Weights of a small GPT-style language model, trained from scratch on English Wikipedia.
Size: 8 layers, 2 heads of 64 (1 for keys and values), MLP 640 SwiGLU, vocabulary 16384, 8.2M parameters.
Each number is 128 + 32 x the weight over its row's rms, rounded and kept within 0 to 255. Layers, rows and columns count from 0. The size above them is the row's rms in percent of the matrix's.

# layer 4 MLP down (transposed), 640x160, rms 0.0494, rows 504-532, columns 80-159
size [100  99  98  90  91 106 100 116 114  97 108  94  84 105  98  92  90  83 102  70  95 110 111 102  89  91  84 115 104]
[[146 145  76 139 154 101 138 130 124 147 193 100 159 121 122 153  84 172  97  94 151 177 131  95  99  74 120 122 162 165 129  89 155 105 122 154 155 134 133  47 119 144 148 172 178 112 137 190 133 110 110  92 195 104 136 103 134 120 141 110  86  92 121 131 159 118  88  84  66 114 139 106 122 145 183 178 134 160 210 188]
 [ 73 142 150 122 142 107 146 156 117 133 105 178 128 153 153 119 113 162 173 155 158 161  95 173  99  96 100 142 125 163 129 198 121 172 158 100 101 155 148 146 123 137 168  84 191  89 140  92 115  80 139 148 150 170  88 158  40 163 146  58 156 152 168 130  82  54 179 151 105 161 145 108  87 135  76 161 135  91 149  68]
 [169 169  89 124 133 111 160 128 155  95  77 122 114 140 215 166 132 119 120  64 131 130 135 115  97 148 134 142 195 188 131  78 114 163 113 100 121 142 169 130 119  87 117 112 123 129 132 124 182 138  94 157 198 148 148 145 136 106  85 102 179 131  92 104 126  56 137  85  81 109  94 117 135 148 126 134 133 140 137 111]
 [160 127 156 149 128 115 144  77 138 144 127 132 124 103 125 137  68 115 202 111 164 150 134 134 104 148 159  89 109 109 159 133 120 132  91 149 178 113 111  85 102  87 115 106 126 167 143 130 132 123 138 105 105  84 104  64 151 118 117 150 175 147 100 140  62 164 144 155 116 176 113 141 172  99 147 131  55 118 119  82]
 [132 163 148 119 107 160 160 165  97 116 126  84 130 162 157 130 116 156 139 138 123 121 112 128  80 146 133 125 143 146 120  84 128  96 100 136 131 139  88 132 135 131 132 121 160 179 152 156 154 149 127 123 140 120 156 118 118 193  75 101 166 191 175 129 118 131 182  97  83 151 107  59 100 157 129 160 121 161 116 101]
 [153 160  75  89 175 121 100 109  39 144 115  78 162 150 133 117  56 129 159  80 114 158 131 122 111 149  94 161 169 147 116 115 149 153 180 126 129  92 154 144 136 107 109  68 165  66 175 132 167  95  92 198 125 135 145 182  62 168 168  79 147 121 123 118  78  30  97  71 116 123 150 121 156 187 102 182 158  86 114 115]
 [ 71 127 124 125 138 104 118 144 130 117 104 154 100 131 106 129 137 108 207 171 163 129 138 143 167  99 107 124 150 215 157 135 136 131 128 189 107 148 134 221 112 133 188 113 139 121 132 150 128 132 125 100 120 162  69 131  71 157 166 132 161 128 135 139 160  62 117 176  95 128 131  90 101 128 102 108  81 162 147  54]
 [ 83 115 104 141 121 180  71 129 116 145 138 138 103 127 159 111 131  82 112 147  84  85 159 120 120 130 101 148 157 164 108 146 139 161 146 108  79  94  95 123 102 122 131  98  69  75  98  99  65 154 170  80 130 173 121  98 133 126 163 111 155 115 106 128 134 155 108 136 158 114  76 118 153 148 180 212 157 125 124  80]
 [138 104 128 109 122 137  96  68 129 160 154  84 133 111 110  91 128 150 134 141 174 146 139 171 201 120 115 173  99 109 114 140 131 161 171 146 120 116 139 121  76  97  93  93 140 106 152 102 159 128 109 173 162 123 122 148 163 155  79 113 158 100 133 130 161  75 192 150  69 117 114 146 150 146 141 124 114 180 117 218]
 [135  94 161 129 125 186 130 117  86  61  60 179  70 132 104 128 162 117 153  95 128 143 144 192 107 185 159 139 156 162 137 144 129 122 113  86 159 156 106 160 133 115 151  92 122 155 124 146 187 115 171 120  95 124 136 147 156 137 163 149 203  95 159 144  50 132 158 140 138 113  98 181 112 117 154 152 165 152 123 187]
 [133 104 129 220 166 102 192 121  98 183 127  98 161  87 140  91 130 110 131 114 128 141 130  98 127 119 167 116 137 197 142 150 171 186 147  96  78 137 126 115 124  95 194 158 120 168 147 170 126 180  57 182 154 135 158 128  89 144 114 131 137 115 102 159 161 118 161 108 151 127 106 189  97 168 115  84  93 100 114 157]
 [151 138 114 121 112 150 160 101 121 188 168 121 141 125 108 163 139 121 131 120 123  24 108 110 151  98 115 147 162 107 120 159  99  83 112 175 129 107 125 122 132 110 115 125 108  87 105 136 152 154 132 123 170 100 142 187 124 166 170 154 110 157 126 151 138  27 156 183 147 110 179 106  75 230 108 113 146 113 177  91]
 [129  89 134 195 124 159 205 152  92 142 131 161 113 127  88 157  92 158 109  89 143 121 145  37  99  94 115 157  85 141  83 139 111  97  76 121 142  59 116 132 121 111 129 128 224  83 178 114  65 143  83 134 107 163 144 194  92 133 157 107 163 152 112  97 147 105  79 140 190 106 166 167 166 155  92  96 138  74 144 171]
 [177  66 144 175 144 152  95 151 115 105 105  88 127 103 141  81 117 203 114 129 140  92 149  89 147 127  84 145 115 118 130 163 119  97 111 178 165 132 133 103  95 121 142 109 193 189 197  88 103 104 167 124 139 173  94 125  94 131 126 106 166 153 141  88 138 100 202 120 167 106 178 152 177 168 157 137 103 119 131 120]
 [112 117  76 145  86  86  95 152  99  91 141 167  94 215 146 100 166 195  96 123 162 175 147  71  90 125 139  90 142 153  65 149 141  86 121 147 128 147 222 113  75 116  96  95 162 116 131 184 160 140 123 122  78 148 152 165 126  74 149 153  95 102 130 168 181 201 119 149 125  99 116 139 172 130 175 146 122 150 110 117]
 [120 124 157 118 181  83 206 216 134 122 131 134 121 150 114  94 114  90 126 127 159 126 157 104 109 145 145 118 125 128  69 155 133 129 114 157 165 106 128 198 168 149 112 157 183 143 135 143 140 147 150 115 170 133 149 196 141 109 186 130 150  87 216 143 170 133  65  75 140  81 157 149 166 160  89 181 120 115 148 120]
 [136  65  95  93 134 163 125 126 154 155 120 164 121 122 118 143 101  74 117 162 163 144  55 127 118 152 102  98 155 123  93  81  96 110  95 176 110 140 144 134 170 147 104 108 128 125 145 153 122 161 121 172  95 137  78 145 139 123  82 128 197 108 123 175 127 109 150  91 114 114 155 164 125 146  54 105 162 100 124 193]
 [110 142 145  98 144 181 154 128  64 202 118 129 149 167 206 118 143 118 178 106 118 119 120 194 110 131 164  63 142 168 127 142 144  57 117  98 111 163 147 169 106  89 102 116 150 189  65  78 157 173  73 152 111 103 181 165 162 149 120 118  36 145 160 121 130 163 114 142  48 153 109 139 129 121 121 115  93 194 163 179]
 [164 185  76 163 152  96 147 167 104 122  83 114 206 113 127 120 148  86 148 131 147 144 107 198 119  83 105 117 168 142 115 105  99  68 109 132  82 113 117  88 121 127  90 127 183 121 163 102 130  61 122  94 109 108 137 109 117 140  85 116 132 150 152 149 148 161 178 102  93 154 174  64 150 146 154 168 136 159 134  86]
 [146 116 129 161 149  73  83 149 139 117 121 136 201  82 161  74 124 132 121 115 158 163 109 117 155 152 100 144 154 119 118 165 101  62 159 143 154 130 142 129 153  62  71 100 161 157 106  96 147 160 104 114 105  50 157 173 142 152 161 199 176 141 171 124 154 103 132 128 179 105 174  44 116 170 187 204 137 154 138 144]
 [ 62 134 115 106 180 182 160 126 127  99  97 134 105  97 128 146 131 128 158 115  89 112 156 140 133  90 100 127 149 106 133  95 168 177 217 147 105  49  23 136 111 199 110 116 114 101 108 135 132 125  91 209 125 175  94 121 172 100 163 123 126 114  64 144 133 105 182 139 113 128 115 137 148 121  69 185 111 125 146  94]
 [125 163  77 163 104  87 107  68  95 133 121 124  61  68  89  67 122 170 123 142 109 182 104 160 149 143  92 233 105 137 104 133 103 105 142 123 101 111 108 125 126 158 148 173 120 123 102  98 154  98 168 108 153 103 121 105 142 111  88 135 125 135 137  50 111 108 122 132 111 124 151 133 168 136  69 174 125  91 100 196]
 [181  97 120 152 142 123  72 122 144 138 101 161  92  66 161  53 105 129 198 141 135 101 100 115  81 160  68 124  99 137 161 156  94 119 155  95 144 146 143 128 143 141 101 155  88 144  55 118 102 139 141 124 117 146 151 169 176 124  93 112 122 115 171 120 210  59 132 134 115 149 155 173  63  93 126 146 110 120 168 102]
 [148 166 123 174 135 119  64 146 114 165 130 104 120 132  83 139 142  75 125 128 119  49 113 177 127  61  77 139 157 115 134 159 129 107 129 138 160 136 121 109 106 166 120 114 171 128  99 118 119 143 130 117 114 181 116  83  94 106 102 144  39  73 145 161 170  99 130 149  95 157 109  99  90 176 128 163 100 160 106 105]
 [ 90  91 153  98 143  86 123 161 154 136 148 164  80 129  65 130 150 128 147 103  96  66  62 148 119 125 174 140 144 105  57 167 200 172 172 106  88  94 126 155 109 148 105 144  95 119 121 146 110 155 106 142 135  84 132 176 156 125  86 148 191 122  97 137 158  64  47  91 146  97 149  96 205 142 124 158 114 137 143 137]
 [125 159 141  81 164 134 138 131 133 119 115  74 102 129 114 143 123 109 122  98 176 100 104 137  98 114 104 128 144 186 157 191  60 172 147 155 122 145 139 109 100 150 123 162 138 135 110 162 193 120  93 173  78 126 160  90 148 145  81 197  46 131 164 109 141 102 100 170  96 129 156 103 155 164 198  54 103 144 131 143]
 [174 157 129 157  97 131 157  72 133 211 107  80 153 105 168 152 157 110 170 136 133 168  93 174 152 111 122 126 109 138 120 170 104 123 113 137 134 121 169  93 166  54  95 177 108  88 127 148 127 143 166 160 153 127 157 132 130 121 134 140 129  78  78 119 123 105 131 109 108  74 106 143 102 121 103  66 135  89 136  90]
 [114  62 158 113 104  91 117 111 143 171 138  99 155 170 111 112 105 135 199  66 145 108 132 121 140  88 103 131 186 120  80 110 137 126 107 146 116 144 127 172 152  93 159 122  97 157 124 115 114 166 178 149 120 164 117  42 102 141 122 127 116  73 124 163  73 130 132 132 143 132 138 135  96  92  84  31  51 100  36  84]
 [134 156 169 145 103 133  97 151 101  51 141 178 143 109  90 199 121  81 165 114 200 111 116 150  85 116 109 162 138 148 115 163 129  68 148 149 116 103 162 112 150 144 139 127 127 124 153  83 133 160  90 113 132 160 117 117 110 133 165  90  96  85 171 165 116  99  86  90 125 166 151 141  93 155 165 196 133 150 165 113]]
# layer 4 MLP gate, 640x160, rms 0.211, rows 505-532, columns 80-159
size [ 97  98  91  84 104 102 112 128 101 102  89  89 103 104  95 106  83 105  61  95 115 114 104  91  89  78 113 106]
[[120 112 114 173  80 213 114  83  75 150 142 177  95  46 109 161 139 145 165  85 148  91 183 145 134 157 141 119 163 135 180  93 130 107 159 143  79 148 113 119 122 143  95  97  81 120 149 119 100 168 116 105  81  77 145 114 163  87 138 137 114 155 102 110 156 145 169 121 185 130  75 206 160  82 144 145 114 136 154 175]
 [ 92 106 141 158  97 154 153 185 116 111 147 177 161 157  76 123  87  92 156 153 120 134 146 117 133  58 122 107  49 117 106 146 116  91 165 201 140 113 134 171  41 174  98 128 179  99 186  83  85 128 139 152 119 111 167 143 151 174 171 119  96 120 147 146 145 149 128 183 168 169 144 127 114 182 124 132  92  99 123 147]
 [ 90 147  68 127 130 114 131 191  81 120 189 155 140 129  98 121 110 148 127  79 141 187 146 136 185 120 108 147 144 104 131 122 115 164 158 142 177 130  80 122 106 131  94 127 105 143 137 101 123 136 178 123  86 173 145 214 179 221 107 110 182 158  74 103 138  96 148 105 113 100 124 101  81 151 133  68 139 153 141 132]
 [141  92  83 148 161 125 129  93  88 110 143 154 145 129 143  86 130 134 128 108  89 118 141 153 119 185 194 154  55 111 185 111 110 118 162  94 163 113 114 123 156 147 150  56  79 130 119 101 144 136  68  89  95 151 127  72  94  51  91 154 103 137 165  66 154 103 173 121 142 119 158 168 134 119 151  91 135 210 194 178]
 [108  98 102 117 108  98 139 113 169  59 123 168 131 112 144 145 185 129  91  96 113 124 109 128 129 200  97 144 172 136  98 189  68  60 163 138 145 101  87  80 147  69  89 121 160 130 108 112 150 133 132  96  89 136  77 142 110 184 117 134 147  99  59 208 102 133 145 116 178 106 115 225  58 142 166  99 118 123 142 123]
 [128 135  97 174 138 204 103 129 135 123  96 139 139 117 166 144  68 169 132 110 101 106 135 140  89 144 118 120  63 117  76  85 156  98 150  83 129 110 124  96 127 163 100 155  81 104 142 125  91 131  99 149 157  99 133 134 156  70  89 146 207 177  92  78  83 146 158 125 114 146  77 127 104 103 175 121 156 136 114 131]
 [111 123 105  86 130 143 133  86 106  67 166 126  81 110 118  78 136 109 117 128 158 103 149  62  89 139 100 133 131 125  59 104  37 136 145 156 112 108 131 104 119 162  78 134 110 133  48 105 176 200 124  80 101 127 108 124 137 116 123 174 135 101  64 103 102 108 127 184 181 116 113 121 117 160 159  96  62 166  63 146]
 [187 187 144 112 166 122  80 134 136 103 156 107 130 114 125 140 117 156  96 103 162 150 124 122 183  95 142 126 163 118 104 149  74 132 195 170 142  60 181  87 112 147  98  71 184 100 121 119  97  78 139 122 165 118  85 122 160  88 121 108 113 113 123  84 157 176 114 173  82 142  83 121 123 119 182 122 108  92 154 131]
 [121  99  99 108 152 142 127 136 115 109 149 166 106 132  57 102 171 165 141 159 137  96 144 163 194 135 163 142 111 117 220 132  71 119 106  77 137  94 107  82  95 131  96 146 149 134 130  90 171  50 134 131 179 128 113 150 139 144 188 125 138  96 142  72  77 148  97 126  93 102 136 125 167 113 138 112 125 113 121 119]
 [ 79 158 123 122 151  87 123  92 129 164 171 141 149 121 141 172  62  47 121 173 133 138 116 149 114 184 136 169 127 166 108 159 141  58 121 132 139  46 121  80  84  86 141 130 171 137 118 121 138  77 141  99 170 127 102 100 155 162 131 150  98 168 140 114 142 124 112 159 109  98 122 188 105 131 114 177 112 115 150 207]
 [115 136 149  59 141 106 114 149 164 128  92 124 145  96 168  66 120 128 131 110 116 154 147 146 144 147  93 124 139 129 138  95 178 172 126 120 122 123 113 130  90 191  76 120  90 134 143 125 112 133 131 152 143 171  79 136 167 107 137 154 162 123 135  73 125 144 126  94 108 124 104 131 157  94 132 136 124  93  45 188]
 [ 88 104 114 106  96 115  80  91 191 172 123 109 113 127 124 175 128 103 143 113 108 123 164 118 120  91 108  97 101 114 117 173 109 146 128 116 136 209 119 111 196 163 137  95 163 182  96 118 122  80 172 127 103 117 125 171 128  50 119 121  88 131 108 136 132 111  73 108 169 140  79 162 118 159 115 148 194 163 149 132]
 [ 83 112 174 112 153 181 157 109 138  71 167 170 108 106 160  93 111 124 150 114 147 129 123 154 119 128  84 131 144 154 122  99 156  96 130 179  69 134  88 171 173 198 147 172 153 127 141 158 152 131 149  47 156 135 105 126 178 109 146 103 184 172 170 137 194 139 123 122 135 104 131 121 121 123  72 103 147 141 170 146]
 [148 127  99 121 147  74 114 135 111 111 143  87  88 103  91 144  77 128 150  90 130 125 161 140 137 155 141 153 127  98 171  78  77 128  60 101 141 142  98  96  72 174 151 106  60  67 178 164 142 105 116  85 153  89 109 109 143 138 105 139 160 162 178 113 185 122 130 178 217  89 119 107 141  79 134 100 142  82  92 175]
 [ 79  53 125 110 155 128 107 116  90 131 138 151  70 127 115  95 190 163 116 145 103 125 139 139 187 138 148 125 127 110 118 113 118  87  99 128  92  55  99 127 162  98  85 127  65 146 118 168 118  88 151  96 141 157  53 143  75 115 115 136  96 147 107  98 120 182 116 114  89 140 145 178 138  93  99 129 134 163 106 117]
 [160 115 173 159 102  86 158 162 163 113 116 159 152 180 133 119 122 125  68  88 101 136 132  95 127 102 126 147 112 134 190 134 110  62 112 111 128 115 122 164 107 190 184 201 117 139 147  96 175 125 107 108 167 101  96  92 122 150 148 137 125 121 172 123 123 130 185 107 188 197 150 131 121 112 148 109 128 194 148  98]
 [185 130  96 126 162 141 124 137 141  94 128 191 141 142 118 145 112 166 170 168  48 150 141  87 124 113  82 146 134 135 109 122 131 125  80 143 152 110 100 102 170 157  95  72 120 154 130 190 147 140 129 128  78  67 129 147  98 128 108 166 193 119 132  54 139 112  87 123 107 100 121  68 183 107 154  89  72  31  77 174]
 [136 170 123  56 137 137  90 100 117  73 124 149 142 145 139 127 118 166 122 148 146 164  74 148 138  91 150 157  78 135 149 114 144 142 158 135 143 137  94 172  96 129 107 125 156  67  98  73 130 105 102  67 168  82  97 151 114 166 105 141 159 120 151 113 136 126  89 127 113 122 130  88 127  89 108 121 139  92 130 133]
 [100 109 155  90 119 205 154 159 126 123  85 130  66 149 131 175 131 122 131 150 163  92 118 104 147  82 131  85 140 104  84 110 146 184 139 112 150 132 115 124 111 177 181 106 109 136 173 156 112 150 141 169 125  84 115  74  86  69 127  86  83  83  89 119  90 122 182 160 133 126 125 143 102 148  62 101 148 125 136 111]
 [ 86  85  92 135 167 169 132 141  98 182 165 110 175 131  87 145 129 125 102 111  71  97 135  93 136 117  67 126 149 157 177 132  91 123 179 134 106 185  89 111 155 173 171 174 117  99  91 120 183  64 157  88  82 139 136 126 181 139 121  97  72  80 148 120  57 140 151 165 103 142  55 114 183 166 110  77  93 105 138 125]
 [106 176  93 152  74  96 185 134 118  96  82 177 148 142 119 146 106 138 119 142 138 134  82 125 144 208 147 122 171 132 184 178 104 105 151 177 146  95 103 153 174 135 133  64 148 161 166 110  43  90 112 133 110  94 175 108 143 127 146  93 113 100 127 134 138 182 159 110  83  80  95 151  94 197 146 113 103 151 131 101]
 [151  53 145 139 168 176 141 170 128 128 142 152 107  96 134 137 140 122  98 140 202  90 142 159 125 130 123 112 134 117 102 150 105  84 114 141 189 114 128  99  99 104  98 130  95 112  49 119 177 106  89 130 135  94  80 131 100 192 118 138 145 131  88 136  77  85 148 195  65 176 138  72  91 121 123 113 213  77 114  99]
 [ 99 108 128 130  72   9 112 144 102 115 115 147 110 185 127 128  62 199 151  80 176 100 112 132  64 153 113 131 106 167 126 138 119 153 131 130  97  97 122 114 135 140 106  75 176 128 107 172  87 106 135 105  86 142 134 142 129 127 138 142 155  99 149 126 116 113 133  98 103  81 120 102 179  90 154 108  85 142 112  99]
 [184 134 110 109 128 122 110 124 183  78 144 201 103  89 127 148 117 203  89 149 129  90  63 126  61 169 138 100 121 106  77 146 139 111  99 100 175 154 137 113 174 112  74 119 188 123 117  72 126 158 126 129  86 135 152  97 102  97  66 133 163 105 132 126 161 146 145  83 111 125 103 120  75 102 108 130 129  60 134 112]
 [114 148 118 123 127 128 102 145 147  93 168  96  60 166 145 144 143 118 131 138 176 104 128 129 116 107 165 134 110 163 126 147  95 154 150 123 132 115 118 104  95 161 159  82 134 153 126  86 109 163 170 133 135 115 174 109 125 140 134 155 117 136  66 120 185 143 128 140 113 214  77 139 133 118 134 162 162 189  74 117]
 [111 135  91 136 154 129 179 168 187 164 164 133 132  92 111 130 134 127 140 134 127 182 172 153 175 128 163 182  76 161 178 154 140 122  95 158  90 141 152 103 124  76 145  82 144 138 132 147  58 138 187 144 125 151 125 128 142 112 147 114 150 118 150 219 145 129  90 151 109  96 115 197 154 122 113 149 102 171  82 135]
 [112  51  69 120 141 167 161 124 123 107  95 162 132  83 135  76  69  74 113 151 179 197 134 183 136 130 157 120 186 123 157 114 161 116 109 162 127  99 116 132 112 124 118 170 109 159 145  76 153  95 132 141 114 129  92 134 116 120 106  31 150 164 147 104 124 151 133 133 118 101  99 109 148  86  35 128  96 128 168 108]
 [163 144 108 114 146 200 150 113 173 152 165 147 148 145 116  95 126 156  99  85 133 115 167  71  86 120 185  82 122 117 113 161 146 129  77 108 134 119 148  96 129 128 108 122 174 137 129 208  58  77 112  79 182  72 133 152  98 161 119 173 148 163 138 113 150 134 127 132 124 148 111  70 172 143 124  92 157 150 142 131]]
# layer 4 MLP up, 640x160, rms 0.2, rows 505-532, columns 80-159
size [105  90  94  99 108  90 114 126 100 109  91  90  96 100  91  98  86 103  55  94 108 108 109  91  89  77 110 108]
[[ 83 108 165 190 118  88 111 117 142 134 137 118 134 131 113 143 118 153 163 225 175 145  99 145 102 147 117  91 146 118  91 170 146 177 107 113 154  83 132 123 148 113 136 102 187  71 164  60 137 140 164 161 113 151  92 179  76 177 147 131 117 166 161  93 125 170 137 123  84 207 112 139 184  96 113 114 128 105  86 107]
 [160 130 134 186 133 129 122 147 157 149 150  86 155 144 105 200  98 108 110 124 106 123 149  53 112 140 138 148 158  64 106 127 108 136 131 140 190 138 144  53 140 105 111  97 128  81 150 126 118  87  95 133 109 122  97  96 106 127 121 132 111 196 140 153  51 112 125  84  80 149 117 143  81 163 144 146 120 145 156 127]
 [146 104  60 125 111  96 175 117 160 125 143 159  80 177  85 133 140 104  82  93 113  88  78 104 114 110 138 131 116 104 135 154 116 192  84 167 134 120 110  90  97  82 156 127 109  87 120 129 103  62 103 140 146 162 113 176 146 110 123 113  82 143 149 132 128  82 151 134 129  98  89 125 140 149 160 128 118 120 180 106]
 [118  74 163 125 164 112 136  90 161 103 152 152 155 112 151  95 138 148 129 113 142 133 118 130 128 120 119  64 114 170  99 175 127 129 150 117 123  76 111 109  85 137 177 117 124 122 151 139  52 124 132 137 107 145 141  74 123 112 101 171 108 163 111  60 102  43 119 118 176 184 190 111 128 168 109 116 126 145 101 200]
 [140 147 166 118 105 108 119  98  97  98  88 137 159 127 103 130 114 194 132 180 129 121 158 142 145 158 127 129 152 110 133  49 119  75 114 144 149  74 143 104 145  99 116 141 168 189 141 175 147  81 126 144  83 130 114  98 128  87 160  92 115 143 160 130 184 122 152 212 149  90 137 223 155  58 112  92 128 140 102 120]
 [134 187 181  65 119 104 125 151  99 129 133  83 156 152  99 149 200 150 130 146  99  95 125 113 153 146 123 103 136 111 123 166 126 129 135 102  76 113 176 111 179 158 151 182 120  88 122 111 115 109 101 122 140  64 133 130  88 196 132 135 145 109 105 196 114 109 157 104  83 129 160 209 119 143 101 143 125 113 122  90]
 [111 170 119 182 138 205 189 137 117 175  99 111 112 150 111 112 103  98 133 129 143 155 163 146 139 111 139 168 143 128 132 128 115 153 100 139  91  97 138 172 115 158  73 126 102 161 125 170 150 154  34 180  75 128 122 155 168 144 149 112 149 108  87  74 166 106  61 134  82 125 183  47 126 131  74  99 145  60  71 130]
 [143 135 131 110 124  87 179 104 128 118 164 133 120 153 100 121 129 103 138 110 118 109 154  59 180 168 142 110 109 136 171 139 140 158 106  99 119 160 137  46 108 148 148 143 123 147 171  81 110  52 178 170 102  88 116  73 183 120 141 136 117  99 126 188 132 155 145 131 111  79 107 150 165 116 154 139 169 147  92 167]
 [160 144  89 121 119 152 199 176 128 126 110 126 166 142 116 136 109  95 135 188 142 174 191 136  76 136 144 166 170 107  72 170 136 110 152 151 152 178 148 122 119 118 108 110 127 111 133 106 114 135 140 155 137 121 138 148  94 146 184  94 155  97 125 161 115 138 157  98 131 126 136 165  84 142 154 118 232 123 171 174]
 [156 158 171  97  76 128 111  85 170  95 148  94 111 171 128 128 138 141 124 155  76 124 156 108 120  94 124 181 136 105 150  87  84 150 163 128 150 123 145  81  61 153  83  83 124 102 150  49 150 123 135 192 148 122  63 146 151 118 137 149 155 158 119  97 150 115  94 124  87  67 193  62 170 148 106 138 137 150 168 185]
 [ 70 134 121 182 116  93 138 119  75 133 156 121 141 176  67 156 174 154 129 141 152 108 146 157 162 142 111 145 162  85 100 125 146 142 129 226 167 213 161 121 150 120 113 126 142  74 114 148 147 147 156  81 125  68  84 115 144 179 228 149 108 138 207 113  97  83 123  86 157 127 105 133 117 128  65 124  87 101 134 129]
 [119 119 181 150 178 126 128 117  67 123 170 126 123 147 167  83 105  96 107  72 143 136  61  66 137 215 135  80 125  89 109 122 133 182 120 159 118  56  91  89 115 111 154 108 112 119 131 170 144  90 128 116 176 119 133  89 119 155 153 121 159 115 121 134 145  89 139 127 106 144 178 141 178 107 121 130  93 146 122  98]
 [128 146 142 110 170 120 107 115  97 117  23 115  80 107 101 101 108 152 166 197 122 106  74 137 148  80 138 132 150 109 150 125 125 182 109 145 162 161 137 129 108  90 110 173 198 139 107 130 131 159 184 165 122  97 121 117 119  82 148 104 161 144 157 149 137 155 131 121 155 103 124  78 152 197 148  96 100 114  79 125]
 [ 74 174 134 100 136  70 125 118 126 115 154 121 102 140 105 142 147  99 130 160 140 163  86 127 139 171 156 157 178  90  90 152 129 146 133 162  99  89 155 140  75 110  96 111 155 187 122 129 126 186 124 138 132 114  81 154  78 130 111 159 146 110 211  90 168 198 143  97 135  84  84 168 125 143 132  71 170 193  85  81]
 [188 133 166 139 122  62 113  77 162  95 120 158 170  87 120 132 177 130 112 162 178 131 168  84 126 115 160 120 163 118 203 156 134 222 117 160 152 144 142 110 143 163 100 124 125 119 106  65 121 185 118 131 139 128 147 111 135 114 111  86 163 185 124 111  99  72  83 199 124 151 122 125 141 206 135 111 114  87 102 175]
 [165 115  77 107 152 126 130  36 108 108 105 144 202 147 101 157  85  76 113 126  99 125 127 131 103 170  40 135 121 104 104  98 159 156 152  82 132 118 112 112 140 100 114  67 129 111 144 144 148  83 123 146 103 158  66 109 150  85 159 142 114  72 132 145 100 155 134  91 188 101  95 108 119 109 121 145  72 127 143 126]
 [114  83  90  70  94 157 110 146 138 147  69 208 141 176 103 106  91 144 202  73 117 133 134 170 163 147 183 109 168 125 102 155 148 120 149 115 115 149  83 141 124 101 102 161 197 144 111 141 153 168 163 150 101  80 125 136 128 112 160 123 107 143 157 134 140 128  79 139 111 149 135 125 112 154 119 140  91 219 175  54]
 [ 63 126  70 131 123 113 162  81 138  80 121 144 165 123 128 104 125 175 137 102 119 169 168 129 164 154 133 116  96 170 140 128 198 118 112  51 151  92 129 121  73 115 116  73 113 143  82  84 146  95 143  72 166 136 191 202 137  95 180 131 168 109 150  97  92 105 121 172  80 149 135 120 124  87 168 114 138 101 170 126]
 [165  84 151 133 126  55  90 110 125  93 175 131 100  92 111  96  81 114 172  88 102 151 119 108  96 207 117 175 157 128 165 124 105 120 135 140 102 148 116 146 150  67 154 173 129 108  56 122 156  77 110  84 150 129  99 222 151 145 116 193 157 141 163 108 166 108 138 105 119 150 155 130 114 125 166 222  95 124  88 134]
 [121 139  72 140 174 157 116 150 166 128  81 153 128 184 147  90  83 130  78 179 113 131  65 138 171 143 141 193 109 158 133 112 172 103 137 125 169 107 124 135  97 175  96 104 121 141  98 140 118 155 103 114 113 112 107 120  76 119 149 115 140 132 127 137 160 195 163 129 161 128 103  87 116 175 118  96 139 184 124 169]
 [102  98 145  40 114 162 134 119 157 160  97 140 153 219 118  71 110 178 107 154 153 116 129 130 157 131 153 126  86 149 119 162 121 163 111 165 137 130 166  56 170 139 193  98 130 134  78 179 142 133 204 122 110 103 114 146 148  73 147 115 122 101  91 178  82 167 103 153 168 128 144 138 132 151 131 199  91 110 121 155]
 [156 117  71 162  83  82 138 152 124 101 108 139  89 174 126 147  75 170 130 115 120 124 125 113 153 125 150  89 137 165 173 169 110 131 136 190 137 135 124 144 123 108 135 116 131 169 149 137  80 144 156 140 121 166 115  81 175  97 155 132  84  82 145 124 184 158 144 108 149 152  57 154 144 156  73 135 154 146 194  49]
 [150 104 211 103 142  74 131 131 158  99 149 104 137 144 148 106  94 164 129 142 127  80 126 100 113 144  92 132 146 118 146 141 129 144 158  86 146 138 100 108 108 119  97  94 126 167 163  68 156 147 129 129 115 122 152 147  74  94 133 107 131 139 111 134 151 111 170  94 143  93 116 109 115 102 163 175 120 148 134 190]
 [136 138 116 109 157 149 128 130 123 151 116  79 193 120  78 168 110 154 122 105 139 115  81 115 157  59 123 106 116 178  90  76  86 121 138 120 153 138  82 166 105 106 115 148  68 114  95  82 116  81  88 102 113  59 144 109 155 103 143 142 109 110 114 112 113 166 168 152 171 152 218 104 126 107 105 121 150 172 120 118]
 [165 118 163  81 158 167 168  55 146 119 119 114  96 196 167 147 101 112  86 148  89  83 155  77 175 136  75 151 135 129 159 124 106 146 119  69 158 135 105 153 154 143 109 128 158 151 222 146 180 104 103 120 211 122 151 124 131  48  71  75 120 119  96 118 136 197 116 139 160 153 115  71  88 107 142 153 117 110 130 176]
 [172 145 127 110 180 132 151 156 143 134 124 161  49 126 139 135 112 184 125  78 136 107 160 136 121 142 127 171 153 211  89  96 153  92  44 104  89 167 117 101 120 101 118  44 108 142 174 176 121 171 126 160 116 135 136 155 147 133 140 140  89 129 172 163 137  80  99 113 136 136 152 169 211 115 127  52 153 118 137 130]
 [155 187 160 190 107 111 185 114 170  86  87 124 101 123 154  60 120 110 126 164 119 107 158 128  82 114 174 148 103 166 131 130  74 148  95 147 138 199  84 138 147 166  89 135 103 109 117 114 156 154 171 138  74 122 160 133 125  87 170 115 152  98 154 122 192 101 171 110  78  98 134  70  98 144 132 152 135 118 141 133]
 [185 114 158 174 159 159 134  85 129  86  77 141 124 148 160 186 104 156 125 127  94 179 107 147 147  47  99 147 113 146 102 175 100 152 155 230  93 107 162 181 122 155 144 135 129  94 128 112 118 143 132 182 141 165 135 135 168 111 108 152 153  72  95 117  95 124 115 137  53 155 154 140 157 174 111 119  82 154 118 122]]